Weights of a small transformer language model.
Architecture: RMSNorm before each block, rotary positions, untied embeddings, normalized queries and keys, capped logits.
Training: a variant of Adam for these matrices, 353M tokens, 5381 steps.
Each number is 500 + 25 x the weight over its row's rms, rounded and kept within 0 to 999. Layers, rows and columns count from 0. Numbers have three digits each. The size before them is the row's rms in percent of the matrix's.

# q: layer 7 attention query, 384x384, rms 0.0531, rows 330-383, columns 192-255
# k: layer 7 attention key, 384x384, rms 0.0529, rows 330-383, columns 192-255
# v: layer 7 attention value, 384x384, rms 0.0505, rows 320-365, columns 192-255
# o: layer 7 attention output (transposed), 384x384, rms 0.0396, rows 320-365, columns 192-255
q330 105:532531493462532464477477475530531492448526516460508504483515511509520533515462452517545495508498526467493547510480492460515500524501502494532533523499514476461498505508484490528507498487486481
k330 111:501544473471523474471480499520513479483514501496489507482526535470527521518491487492489501499503485512460523553477459502518527513497493533515529513487537493503536507508437490498522467508498516
q331 120:514516495443494489486495491508515464469495479457515498482525515499502506520470468508530503553473506479496555511479459482528551512524480497515534520511491488487476507495466484523515486515471480
k331 132:524532502443523466454491505529515467477498483497508514479530533482529550506491487489495504499498510486487513550459463485493515527493499524496533502507519465511508513494465503498511494495509486
q332 129:508529504488540482443488490528525457474507513479542501460526541496493537504479466495518479510493524463457523497479475479523529532528454509540534488515507508483509502511472466505515479515476473
k332 159:519539492454516452455486505494519485465490489464481526498545518494528540505480469503522509516488492477489513554462451497484539503493518525511518510491523444503510494503485509533524475540488490
q333 094:491511493476505523504473530480520498500508489519509463453482523494483475520482507522519518527483470535494546527486468487462518504539508550517495544501521501504530502528504497479486455476509484
k333 089:477478485474499490457489465537535488466438504500455516498489480504497470466535448487490510507466468507527482522475477478556499483455516523526509538472487484498461487499510479507530475499458523
q334 090:519509505517505553526524485547445520535502495508503503529554480484505445489511515496504524503460510484478493509480483523466497544484504471485468438567480522531480524518488445490541493509510483
k334 085:540511528469556475492491510478508483508467528497499461499496478511488545531500566510499473476525485494483529517443473534534497494552493484518481501518447438507509473499547492504539511514482521
q335 088:470516512523509524473482465515493506495466482547536531514513481511455479453553477479477488485487504508509484492523493488490506506500499489475493548484491526520503450488527476471527473503523490
k335 085:506505500469509486464566536500534504519506532458504508474528533523440513487505540532544510495509494500509501477485498526524521507495464477535527483496486440490525535498488475557503507517467506
q336 090:481510495498529504492517514494438500507478501485469482516505470507492506508525530444475503522514493535516500486450495559467482484509456447496538454486521528489517468501501491488547522526580507
k336 084:522482515470500514473497495541503526491455505493487484529506417488467535532499511504504503460538529468479484499491508477448534494502452498485507503519486484538469467492493507511481561493485518
q337 094:518499502513485517526464512541490543463488535478488493461472480515483518557494462501480516532456453482519525461463541465480504490490507516468529475562483529527516511524494505530511527508536490
k337 091:452517510481523478499474507499493488545497479499467507502508470456542474499499551514492478511555518493530509534530490515492509533530515519510509491492473522530494490522515521472489531492504517
q338 085:490453496515507476527478482488540470446514497471516518475501515484506508463449465504510521488500515449503546459508527521490534528516517526490469518514537476469511469506531497520511473507499453
k338 082:495508522498503515509496515455497487555435469518476479519484523490506508516496500512506477458495482488499485479509507477489493512456483478490505501476487479514498533463507498494509478525505514
q339 092:555513481517503462508510474456488527492492485469484532479485510526451487530520512528477538467526509518483544477508498473542492541478482469478541554472471465497484479553510501491476515496507484
k339 082:509469485496470508458561468486499501458534494497458524520528525495495503520541523487534479540478504540543529494551505474500458497507515511504461489495519543520474478500465472487511477500450465
q340 090:490506485507499457499499484538476497508504529512525469506510516512510503439455500518512504499546567535468462488474496554472511488555554499533466453482535520519514505476474501476515494519500482
k340 084:479468502503495527526490509537505486496475550505540465509527523488475554453477494461472512503509489537436481457494479506475517451487497500502492530534507482504503478469477509497511510480492537
q341 096:516454523505470565476549486522555493514518529497462522487524545489493480528493510502495483501468523477489514486510485537486480470484518481453469466515542465465487506497472466514492489487486513
k341 084:547554507479506507499497503482511470488470488461477535511490447475507507498502546505462507493465493517534491526531465496506542501477460525477482516475516550505486528474510516472498512471477491
q342 084:523498569485489516516505488517485461486492544511481473467494470502560493499529500459524478517484471497487508510485477512553468487494487519530491480487534509490511506461452470491494516481494479
k342 081:477505465502536467511465467498480525502451474490492491534537472524513450489488522520543492481502470487497501484524483500474513514483505476460469494496513484494530498543502498565473480498497526
q343 095:524497524486526506507466491524479493508517494516491463540511450523461507508515541486523473505526505465475506482513522536436436493531492483494492467529531527514505484483482492471502494501544508
k343 088:523527487517555507522484477491543518525495516535523485517469458494470513527502496517493528510490543486504527528496522490523486490512472478511462496528458523475474527521529487469502493500517484
q344 084:513508454540508485524516519501484511481486447490519525495479499502509493520504499530491496469489493481507512520480521454520540505510499502463500537504491521480502519514469516518534528494434477
k344 083:495506467422454510478510520498476520523491522505477522471538522523510482505490528461547517532526474535499491526482466530459493492496510521496504502505528535544512483485490503531515517515468500
q345 089:479536515516488560516505510519521522477503495499486482533488433464498527468503498518502537541482510527522509502484515491530473507517463521513493511482497497493527505503524506468549518523511501
k345 085:477494547468483460442515477527543518458522502520513498479533482499505540471466480481520470459516532523491531546528535532492514496505492465515497483474476491483514501486493487488459504475523499
q346 095:536495460528500500514496494504559484487485525468507500527491502481479530518486508484467498501501488471483499460488516541547504518481517563535525499497483468445497504460513530512520464548471512
k346 086:481494480506490484495494514467474474504532530531466494527520523462526530494548503515532481471483508498499508511455474528493529476525481497493488438475487492502489549490488477502449449502507541
q347 095:532490492499481480488473529461466476547500525493503505533526497511510513483504510457509491520487477517525532513451504521468471484486466474500531478555490484473488491525478472487485513473464557
k347 087:516504510459481484501513467467537568502532519483514502479502505500489473521519494495493487564496500494464554520476480496504517520491505508542493491542462459483484496515486488528513507514498527
q348 088:443540499512468466527512512485489485531502508490486494514513533495491498480530503473556507448548515495469465475467501533485506482517470468496481505488464546514484520503463477503481509518467513
k348 088:559475492472505485492505515483492567528470508515476482486516505529498497499506487458497519523493505524505501518520481469477513534482521525547516498538511484479466463488504525500538503468509457
q349 090:465460485468536489530478548488500490516512512506494494509509532553485469472510507525479510466512516521514538539537487514522534494537518497464502519497471500480553478502532442473521544521451447
k349 089:470457476505486512449491483513508518531463507477501498479496526503512498492536467507488508513514459491460498485500505456508523486508520528498504493503524441511481515521471505479529520503498533
q350 094:481488468490517488495523487549517510483505474492492521516474480488513506476441522493544503461510520529486498510502476483508525490513509499476510501469508469484477509488498524503519528543489523
k350 091:478470529498509487506485518514451514570507531529546513528528529526480487536495492529493490439451516479491458516517486451478499509492556491490462527484501517484500525488481510508472498492529498
q351 086:516518549504491504509508462513501522485526440516451503514530501437513432485477489457468513495488521459525486484473520512505505471532454459486479486464537535497481530510456567512481519512475481
k351 081:534515508487470495518521541517477486491493486505497497486478479489500517543521501527513490490486433494528465521520514511515474489488516486499477499520507468504546498487512496532467478481473470
v320 101:519509522500541494507460535508493468467486508501481476463469526511532492532511475453514541487467507497479523484542511508487463511527492517479462495486483508516524532540540534481471531517494495
o320 112:449522521489499535508536487514504479490496485547497482507489479527504492469572478522545485454518496512466523511514506522467493492501471505509533461538548506474511477499496483515542472534538538
v321 116:536536531491506498494462494499454532511534526438501546476501472470505519468514479480545461528507525510484491536451526478495502478484479476531495483520526544519511450502488510532515488460494482
o321 120:490468528504482416538487513495490498488461513502482432505504513434497496494481475490484554532491474492517507513486502512508486479533547509488467490460479524526498503490538491473501520490459493
v322 101:499530491503505474484466469490525513526478522485535516500515467482511511485482509543511461506448537457499531499508520525483529519461487506457505519548450495525513519490477481504529469482518519
o322 119:544482497527546453543488500506502528475448501508497503462493488519470514546522503508499535531550476517497523470470495477520501509482460532460486504494525507499525493542566490484540522484509487
v323 106:487508543503510535499519516479535492560489529472527478489519514518535529484503519482484464486489481505488473488481522506528479532458445475484522482512470504524530549520478477443500456480493516
o323 111:488493536508501477508516534534462460467507505460516522495502475534500512521510499493521472484516485481475508496449491474496487490495488512513444504484512489511489506536485509519494440528512481
v324 105:513474504530475550504520480465497517532457497484478454508486519504548513500516531485488526495490511496500475506468453518535500518520491499518469534481528516476497468462468503522497468553517498
o324 115:504482472470466521473519484514536504464478509470500506510486525489488475550487483518463549566479517539539488512511498423497528479497504509502521529466445454509470510491468520490466498529457511
v325 099:507488444498516490509508478494421474466508467497482480531480492478463509522496510448502503498519509510498545488505530453506464460547496523501505477478502482501549512535537515464488551494465526
o325 107:489466487504510476462518518466498552501500500507477490512545463532507502471489518506501481487526521508534515489519512542473524500531487462508483466515541533497517449470492524496489503486519487
v326 096:505475499498508491508489506485509467483521461519497482502504477519518512502482478447489495537474480515499521486525500526490502500560531477484447467452504498549513510504493525495470536511479517
o326 124:487530517491529534493520504473491493548471509519501458514501473540503453471532509521528453468526519532508486531484523542499503479539472524500497460509562524464486455490463487498522482503557497
v327 104:501516468486525480493539472528489498505503473511518471526521516499464535487487482446476491519492509490510529546463533482475489510521512533504529460486496512477521499475517525531556510518511530
o327 127:474508510496490479498522469510511520451524497514489506516495518502514538519487529488477522491548523512507488481506512497484522491483471477490492459529501520483550476486482518483498463497510494
v328 111:533482500507486512459492480509485492487477471451464507505518481504515514461494461498525507526490535506494552515507524484466477505459482529518507493545504536529447474499492520459491521545474498
o328 124:559491493537511488518479508471505503529469551514489494464494510478456478520528524537482514564496523522502494481505521490505505502517469533465482482490471510495535535518536478532513480464470487
v329 110:507513579481535489503463560506543516506495449505508543547476480522496512519549480492441481457478480461524489479468495462506506494502475490478533532504516506507493530466484494511456464471510463
o329 109:472512492522485474509491504525495493497475438456488515512478505481545502442490458467515520467495522537484515502511494543498504508527500462535508468426498551512484465473473505509525444503493506
v330 100:436521524480470503501444495478535512481543537529543480498519449473476477468550488549520472458493467513492480495471511469483479487527497505455518490519453527456464470498475488520502446479546508
o330 108:498459501483547451516498503520513479550449500490533508511504491476532490514458464472496507494501511504520496537474500496532500520533537508481490520487496490527492487492500514468506528510489476
v331 101:521490535528489507532489490497558525497473542481528508472547497548469469518505508521504519482464520489530483483479475527512483484457508453467480529544511504495482530478484457486466491458468531
o331 115:523511503518483510517487497498520483482500495498469537472449504530489523532514496519477485483476480477483531473505480470509515513491482484478466530473490503531488508560509519510497478513469494
v332 099:502498483505485486501500535499477535461546517534507494522498516486507513511481497487522506507536484481554512529492504487489454511533492479478494481474530519498497481510503544529513484522523502
o332 107:477502489511477553494523511477490498509498513503467463541514492468486494463460515493509481498492522517492487510506500521518460485526463470540505500508514532488499505472446494513505466470490528
v333 100:435563474504540464517467474499468490504485494534507513531443507516512499496511507443510520468492507523521508544477515455526470472491521549500518483498470544491517473536481550507478540486467462
o333 127:473529503511473467462537529533477494479504488513505510536504498450528515445478471466498503502531549522524483491500497521487551482468557494507515489442506508489488450491476531452495508530503519
v334 105:511519510521533500512455432514490501495529509523499445505479489434441497531505516487515509506510477482467510501496493453467490513540431455484498480477490538516519510530493543486505527490457503
o334 117:494477491490492514472501561486470535516512471502476488510493549508506513523428490498512518556487501468538494525513527504472481498475536535466465490519522498501499544499481515488484526512469488
v335 103:493477511506483526529513482513480503481494444531490484497458480516522495502504528463494548499561474526515465509459462461549490536548508483556495452474535487543483460512524527508490511497481507
o335 127:450492532460465529468498500493487461485523505482512493497523476459519484453472461485480488501507549517515446519525480492458499492502542512519488499471494453520478523486454528460468492482507486
v336 110:498498502539470490489496471499499529511509496535515502531520523482508476508527505502482494546542534461493496509464458481551517512521472492482469455482486509466498480472504554512479496510565504
o336 121:478480504485482505481454509516468471488524454489540492501494508503569527482420492471466468518482525505539534516491526520490480486474529526524528525506502495472473544512446498497472483513510504
v337 106:542506525492486451488464486506488544513483549498491513464514468442488497506495483515526511522518515493474513488513514511462495506512506478517501510533463482528421437548492478481467512454508503
o337 129:494478501476461471522489492487472494474472527509478453513555498503501513441498504489522496512474501457532505537459522470518472497507518501483491477564524505521511554539519469510509514532477493
v338 110:512493512469472499504461450489526540504516505460486469482522485454460492465532534529491434474503482522475514498502502518485497548493510466502495504546467517516464471478496503503532508496518493
o338 120:494505491497515496504481516479506486477481460493520461525482464483575459505478518489493520549504487504526492498513522489542490527526491504468473490425498533519535498493504509494486510486505503
v339 092:513477481466494480470518488481551516511513552471529493510495535483444477501553502526510493519492520468476532449469532529543502499502490485509507526531477529519502485475502475480480504508519502
o339 108:536471472504535510539509520519558454483487457505493512472471511534540499525509484510486518456476502522509536464511473490534520504501480479478492519500502512518526513522553506533532480465527472
v340 106:520508530478517496510477514526435475496499505495501548478481532497499489479493533490524515498569473512505462537494478506432511538501468479493514537493580509479470497500522467472454521471498466
o340 118:459519521475454489490522481519499517523529488509490486536472483435490550441486499521492551512483488464481485517480506488470485514458528532530536497510494502481507502510490496450510525471471523
v341 095:528515512498494495478492493470479522503485519473528542529502459467456498471519524529511512480488503498525518507487533513493496485449477481513538467544463502466477498461506455539535471532511521
o341 114:519502497543536473541479515482540491479470468514510502480486515493517501534542504524497540490485487494474527470523492488531514465491451508456484515496500498533510534520532510497506506475456499
v342 091:445495508519522469500479516508474509491531471478515526498524522493555480545477520437499437476531479540526526540515512531526528509517549500512512461489502531529536496500498516520477545467460507
o342 116:449500559464504489479497515511495507489513495486502467532498484488508481454479487493538487485508488515524496516465518514493492503515515517497479483484523554519501425479494519464511494513523506
v343 102:571530440502514538518530487518516476539500495497494488485540542498525495510515489486496481514502526513510470482453515454530543498468501450519490506501510489497473513481514484498531494511478487
o343 116:558468512510474501507520506491529544434497535452491472492524499534476482559511514490501506545489453489512519511466518466552484493493473494481520484477496478506485551501514488513496509508482485
v344 109:502502501537483487521517509526464507457532460475520545508500496485502511518523521511541512477521494542527521520544504518514502478452546528519522492499553503521470476537492476501484510491532499
o344 112:498529491483472500498477482469563482503519497504544470503493498493503476486519518518492463445479482477478472481530514525515468506536478477516515541518491514510464471480517509484518508480519502
v345 098:494496530524513511502486479485457484494527458506523477484529526460511515528499506469463520509552493501525476511515517486490514509554511514495489468457493501500530467554516494522531493496488459
o345 111:449503528495491483482510534542523472499473501472515447517509505525526483467479484474521473486538532522509499527512538528496488519533534493499515506491514521505514472459521513467461499485493514
v346 093:505489510489508508477514447543506472484538542496537506475503527488512468459513454526486485489505508499493539506486482523467503494467512476521539496534508547470470535503517512481494461471536503
o346 110:503505486487537441508468494515545466528475460510479505472500494484512472516515495492467486518465460472473490459496506487573512487477489469510462539504505490498462519528525523516527477481502517
v347 099:475492499526504487476516495472522471498509494514512510476475525490568546530470517468505489435467466555496497485548481514489480528494490534488484491458441499551485529544484553483506505503499523
o347 109:445496495448540488451512491525470547516471517517522443539483465480480456497558471492535446527538488474498488512470521491519539497520504500535482457519507514520497458469469508511485489523529485
v348 109:554503478509501514511544532548542473482500523478487518491490498517528504501504458550471477492496483510508538507491519524476514497469500540453494496486477542491468466484457509488511496479513523
o348 121:534490455522522467551489486488517502516504481520475508531492478513460511523520528504511491479513425469479504468459520508572515518504518532494506476484493518499483483521522473547501521519498494
v349 094:492512485525518502492491477447470523526468489533468490485472489492493509546470542447482479489523461542499497492496455482526473488531482508534486446511504474545522515546492507492493539517495531
o349 112:461528525475462526473533488517480485490525508525509473477499476505509499479558505490500467475536528516497463530538509486484540471471519524471513490521511463511513494466485519476500474501524497
v350 090:432467537541535509530488519509477476440541506509526512510500536512504472536515510517479522498503493480479511549493484480522528485518500504483511481438527527512504499533521540508492531471466489
o350 119:509493496483494480473507487509468503546521493506474494522519507486499498464473508462516463445533520516493469510485497550490493525493507503500504484482506527475480474495441517485522495484524504
v351 101:511503488512511469531561516464482499521468481503450507452505530534551492512497504493479531495536471541494492506521508494517469506522460534503527499454475491512482473519482515485515478474477537
o351 129:516508542475508517481517530519466485479508519490472506492493488537482482493514459495538514515504510498513446493494529479493500545485496513481488467526509523522509505526521502535450475526511500
q352 213:500531473442513453450479503535527499488481520464525543492551507481539527514484447509541514528505520481486517535441481483509530503493505512519552497502509470472513519533460490520521479533479472
k352 122:516543489451519465459488503514505454439495494483518517476548518480544537515493475517521503524526478479470554541470438500490508518524497530513543498489528459479524508507484507509532487500507502
q353 158:515537465459526482455512510530510475470488509483497536491526500482503518499490457507541516525509507456475511535466467484515520502470488511532544510506496488482504526515469466518520488509473469
k353 145:510540465454521482457486514520499458448509500469522511475526526504551546518473476522513499517493497495458530538453464487488531494522503524511521497503531468485523512532478494524516497498492481
q354 066:507544474429516489464508485485534483482493488474522514467551530483540505499478493497515533519486499477488506533483439466546528498495521529525532537510509484513539500508455499527515477526447491
k354 064:479509448494521494470511511501480462462483524492507509501531531533508513512515487524484471480493483500470500527477477481486514508500521494537571498526524476491525536502498464504565523501519449
q355 128:481490527529453488535498472468491537526512512496474495529469459508505470502528525497453479487517479529527483490538550507452481498509517487476456511484502488502487464503537522497466516523520536
k355 141:490458533529474533550492486495516526549516497527487484514465482503451468473530541485486481468503520520523479452548543505504479491501506462473454497484462525502498496484546510500468518477505512
q356 133:532528468464506483453482480520517480457493494487521524482518519453498561531475473516527510548504541477459524514465487493537521513503483525533560540500513488483510523514431461521526479528473476
k356 118:508549470446506455463489520523502489445473494479480536499547511513564528502523460534537523474477474469488546554449467501476523516509532522524512489481524452474492510538498514524493501516505496
q357 080:508536512492502487523480499487529491503486468494527516481504474428494508476434516502499485529508503505518527504503479498537458521461530495531509510504450524494511528489483520492469502543486528
k357 073:513454477559515516527515524510515442525504537514483508518517509514488520496510504508476452488463489513488527474474486504472512497504514511480480528521546488481477477525522469453491513463488477
q358 080:525443485527506508502506516487563481498516475484527525450504491491461511497550480477468512466473501505497469478497510483567502503476486498501508548526488486533506509494469480434496493450454474
k358 075:516473500499456503481508531408489485535496471451508491517524524495489494467525474494512559527493492494544503495528498486499442511515513429492522510491473529494518464542523510501524451490485530
q359 080:475447472477499477487474511555520486528496489530492533537498491500495475481516496472500525486483498482478488498501499493535485448507520465435512494538459497520448501506474471495483533533460485
k359 073:496516510485505490492537496466496518500510453493498463501480489481529495499532486477469490459483488539493462536525506514508525498481513502584538494469520564495510454536496547511485473514508493
q360 065:489513509467457471532528454500551532499496551472484492509500491509505489508553494531513488483523536515535502513492469460535524498503467489509475491542488512457483516523486516511465500545507444
k360 165:539539477452508468455490485529515474484480514456515528488543514506524534519478464528552519544482513487473526542483461484505519524496517508525521503516525454479518492515475488522531481519487473
q361 064:526520483466528458482491481503576503499499524475531536474493489458488522517497459496502519488523501472499529514463481484572470507504471497498527489500515465532495492501475515507517492538519447
k361 087:498533470468529460465499490520499490457487500478521488489542528502554542505513468503528509493478508498486516543450460485492514512495504520543532511522519456493528485524470484502544475499484487
q362 138:480463515540481512542493496477514515533495490538513490502481486538479476490528527496463482482512463549553459472530522493479495482526524501473447473483490516495480484499551545475462511485532527
k362 145:477453542539471519554514493468506534551513501525483491527471474506449455479499528468481504466521510525531468458538540518520458501487496492471469510491483539505493475487512503487482511509501535
q363 098:498478534540491531554505508518492491533525515526525473504465474538463481502496519486481481476503492518512491433516532493511513491544480499481488462486477528508479516515528532504478508475496522
k363 079:480462530512488550520516524526513492531519493534554501505497483499473506487496537475525484528529494462506475438549524482544436512504457503477514511491471523502465510472473487489471481490497517
q364 119:463469507514477458528490471511526546499506506512494521518468480520512462501519512499496507472502491548575471498517531512473497465503544485469479511479498485490492458507550542497478532514519534
k364 143:495451530552483541560509518477475503555504496523481477515449489522463482469510543483471502480520483510519469449541529502500461472496490501501491477484479545515491484504506515480469491489501525
q365 080:498530490503515446484534515497491505498482471451499522570524497545533483526494476486468538455523500496479532519510504478498547463532514467473545490505499498497456513508483497522505534544474511
k365 070:500456505491516511510453533508421536508496529525511478471505502505493499513481526508493484482492504487527461489500460537489518481513515519490496533474523472515435454466491543504486488493476492
q366 080:553498509477498492503517485447518501493513464498519504505520506468475493478489467533492496505470485542524544505496516514522447503487507448469499517474501502474497491543526510505491473511470496
k366 072:473469464474474526507548475534482472479505516500451484517481511520472515513495472479452448503520498529524492499501498476456494497454488492490474460513481530493529489495463468467454489450512499
q367 079:507507495518466461462491485477493489518525566467510534479497541466500492498472498486507484483503482496496481481507471503524486497516491527487497482520523487492490521524496528512529488449498482
k367 072:508502466496453544497465525496480473497513490494532498517516513521447497509492460514480515487502529470549524479463485499446449497479504501475554526497497488547498470513549510530473506490475496
q368 080:529488497526504468493495522476506503480530501526459502457491513509492517500552514472496528499490486480511517489484485491497474508573512521465477483494512521511518487511495466508504463443552480
k368 075:491536494484496530508492515500514512504534533511526514509499484490473471487515555495499490538541453535445512489480491486504455492492456505548524485518498494527503522473510528484458552538472502
q369 089:501496526489513537520490466537511500493537534479518453496525471518515507506539528499518476538513556503456508494505542520494501529474496530523494504523531546510483501502480511517504477495543503
k369 077:478502513513533433520487464529493497482492486509511460516484463513473515475502477506498506519531479478485498502520514521517558520529515476510527494520452475492542515477520516498507486497487519
q370 083:488515487505491527513519528539514505454518524543527469468469505536518538519578507517516517475497518485483530470528504478552496496475470479511489512522497543491504488548449484539526496524509518
k370 074:550528499524503494514495499505495501539461494531520485517526467450497464479457503511488435520508486472503512482499518541460504489514506540484543537545531535544465495467467496513480461455521486
q371 074:461519515526496540496424512490513527473480524507504490478493509439530508498538485537493516510479520534474503502551479532504492516499491530490527495455498534509487492520484552535520502521556497
k371 069:555515458473478447542548536537485493527441485543507515482504491506467524468496515557527510476478498491500486484463500480484521455515511552493499494510448491540515474503512506497515450489475535
q372 077:510487520470529509494490511534490491493549533509550424518475490540481468523491482517494532536485500484497539496565486499512507516480523485507505429505530476524492526520509534487512516501476489
k372 068:545523519497509502549458446513499460486491548493481513497500502491542465532470486489527496530500493501451497492486540459529475507533513505517490522516521525504470522466494439521490501477556484
q373 079:530533475488528475492508530488479460495486512473494454485525470487508503525548496525471540479510480479498490486512517491492511490518463491492522481541536501477540511489441518538517479500495522
k373 073:489463496499528500513479506545446521488504526529485531502492513479480485490450524506485488515502505465515500505517511543515494479507478531483516541504488483530472508492562543479518516461476463
q374 081:529517522498504461494496512495515523538501497450503481529505448470509502524470509475500512447521460492507499514473491551526513507536457508484534461487501493472477480480523501500509530487480515
k374 071:480510476488486496528486549487457522471512510501516508503494509518477525534521506528528519533470476488493505504488474533523517533527528528501490511492502473539464508485514542542533494511487522
q375 084:484528498496485465513509482480499496496552495489505488488482527526479459581506493494502537456523486473537445443477485492525541472504489496466530514488477469525474499516501506511458483503457449
k375 077:485478486501514510421513539519479509520503486500478528536523547492535505483511532470482518559485494466524497530538502487516472535542515495512514497445517520514456510482527564533516490521513531
q376 075:480534514461486493457478491490488476488542506484540486503481514478489464500432472474520516538497497531476485497493516468518499507509516532510488538506540530506441506528490538508506518535482475
k376 067:487455487535515468534489557510501477523494504527485499529495520557494529518505494498493478519490515466494537520523505469526459485511488485481503479407484487514507496496480467477501443459499562
q377 086:501514566508508565540513501539495501519516545499431472501489472494500489477540482513538502521468514512517470519490535502454491495464512488508506482540488513510509500443528513495496465494486516
k377 076:496526455491507462488469507528504518490489543496528455526475447492478538490541506547514520539493515447496494503473517520491538510490457508468482504523485530459497510488530499499507545525495538
q378 083:507499462477454535483498474498527466529463490491469541465527529450503543516469509525482495509521483522532474512514517496492483501502506465504496509442460483537541522490501498477470469478498493
k378 075:499492525521505533502553519448491460525529515520541528471458560520454483465498469481504482484489521492538534494533526488465467468457469506506516495505464498473484498534490530479533492504482502
q379 078:513501497504496490560421512517508531540478518488510489510507466490529478517488537515493525461478467455528499502464508513488530487514476517471531476522561468490473486517509540501465507510551523
k379 073:453523480506505468506476478555522555458503510534465480501471466462493524502497485501540518517502472521476478491516477542525552543526484547488507518474492491535511486493506521516561471495457489
q380 080:500499430493541487522475541527489523506500469466498501502480496493491539561535492529467481481521475462491472498470517488526525497465507536506545508536460492475510514507503524516508488574502521
k380 068:458518528499469519457494481530534492493517519504468531463539486498515500501513511483558531503468522515538515481531506504511532496508490496494508508501465481490466515479493481485487485481467462
q381 075:514478524501500540477519527514540529510541514516489590473510500500463510482509495471556497463507472503468502479470505473494482543518523461554470478502497515515494532500481494466470497501499527
k381 072:471512499470464511503498450492514498508495518486520483501512536489493514486481529493439514466517516518486537494473475492478512470477506471491541511499517484503539470472482470512493538536514481
q382 077:534533449478519532540547500549482565485514524522532482505546514536493498478538531489501496462538514512499494492495497487474524505477496524485508462520500520519485495531491486487508540511473511
k382 072:478492497526489469507469499448463489497531485444504503472487494479528515514510515524514510526481486477519485545463514516478478543519465492507509546527531480494524457509474492493467534478509496
q383 081:452518468513476506544491507546514554492502538519493453516483479520499514495496511466525464478478466467543501500498506506472546470505513511477480498481529503465488486522519482486519537522523480
k383 080:465529511485528450479517509496528518504484505514495526510533453506501485496508503537537481484510517475497462554520505523509509513499490476518495517511521506483493479464453548506459505520461515
v352 119:510486502461498522533489495445519489505519474477487500484482497544479488532542508475477471510484518506496497470513475471544475499521508507472521478450481489523504491502498461519481513464506479
o352 130:510513525559540533492510520566508456478490493482522528496516490504543494467477499497520481508538529530503478491482510541477513490505527519478493513465517480496491512486515550514458494500499518
v353 141:458476516516494461528523522489492490514477475522517509499536491484533536497499493510473506471502437514518496509505496526491524479444498563480502498486504484495536532505511519486495499488481498
o353 136:501509500456543467463513481551504525500518480473519506478501494509501520510511476469524491531510530520450511525463517480508536496489512487511504477522473506502513467514513517503487493520513535
v354 123:461519497527490470538451446548484497493539504495493479493506475494493483535505500501458468480497476458462454475498502474531505515524450481493498479466465507518511544467514502482493514513511506
o354 115:487491526521504488460542498490478482486481441500502515479510496500540469535462492491533482483526527528574497467491503514504480517479532489533490539542510514499496501520461507492491493504521503
v355 128:506541454506519462535514489514445488496524486500518487497503524525497511487497509462500479476532531482484482519491523454548509465503498472532515478516489518507536494518508499487531540503517487
o355 128:521450469476490447465483524493529492451521506500480462504485469458493513499510533524486505486529521538502506462452495482504494528503519496473480501461485496509476502555508536491511510514510482
v356 132:468481521543465518487516486511443525526548437493470484463500524479533527469494528460523531497539480551516519519510462474482503520499496527506476472465526518500486458550507532497506477444496490
o356 132:494490555456490488487486495568498500476493518501513467505468484472536482482513525525539466530490512486492487493509540499475520470481476508503508512481475513517510525492469482490490459497488471
v357 142:485490544519488500498499544486454485536491504502509519503499464512524508537495468502508541465538471554464494500500487530455492464474493537506479523469516497491452504494517492506479486475545490
o357 119:517515495498498490540521497494496513537502493494485490520506495525497488465515514452542475490501519529471472521433516532524505490533459456532525496525502526507501492493478499508531489512500496
v358 147:492493471501490501500503478543476504493519533486530502482491493536544495523468510464522442461533532511451521483528526515490504507484567523502511492513509468511492463489470509479511563473537511
o358 134:514501440502518504513486496456502516507452542518500451498508486486464493486551544486504517461546493515482510537432509526492466496529472470501496477515509489503508503506527514517512528546505507
v359 119:456555532533521486557468495475499449539522441523512546468466489488484499479500528484475510457541484517514445518500509472502496497538485541473502490462510541509534505543518534517509455462494459
o359 118:456484549514459504451548525529510526534497485504514520533551503478509525493486430485542491485490503488506496481496489505486514538498560488547520525493526497501495487480542479471493515522492546
v360 124:526480471487529480481479522501476498511494517522476496538514479502440509495504532469511480561509512509482524533502518476507483527586520465544481499482502520488457486536464476548520491526480509
o360 119:494522458540496534480497538455489456553498493539488521519504536519507485511460510497440479457524487483534477479556541497502477474517501514485496462480497526502501519419504462491458474447503520
v361 125:515509534489489514479482469456493499480499496526486448503503444446485504511532479500461505520464492537479477508477513471464492481558460506493457504444465483502506525486526480498494498510517490
o361 118:518512526508495528521519492495500497515496495504537511510549528536500499520480506502518464480487488520530513508518467513491491516524480529545531517532523502450504506510494488490493479482492509
v362 155:534541512478479503495467527469537528523509544493511513512536523463478471511515515520468485517448500464522469498487506482524507469455453461476518511521470492491559530466500492477467474517463483
o362 135:522416475547519453519534527506473501465507512487504540511506465515487517527460499507533540492549476533511547489462460501512525527495526508501487449500514486491459457514487533516490523511485487
v363 113:520514491502484491517525475484511502503464532493495485457528510457517464499518468560502538501539507483476461510469498491482513519483506552480498509524521504454494523476473493509502469484516504
o363 127:519479508469494493491463499585500473493519485489503514492505523493491447513427478483523518537464454478470495510507502469508509533492507503511503504523454469504485544542522533498495532527434510
v364 148:467480495474480483507493517472526509504507481488485410547546471500475490510532503461505480507497528463506461515450515422527515467519497501510503493494488481523502466460460473513520477528501500
o364 140:538503534542481523514513515514542473423472538495531515492497496509537467515475483531454518492565520569528507489483474512503500470484483518499510495458481520505495522532499540454490455494487455
v365 112:533526531541525520505521494518458513541495485454486486490506525487505522470480504509508526488526498507467505479484528485519542486445506505492538482529522515477484487494471491529482512471485521
o365 120:531454522483480468513487486500516510438503464532505490503487471470497466510470470554454513497474474513431512490524513472505505510500507502494508476462442521530484500548514519497495503509460483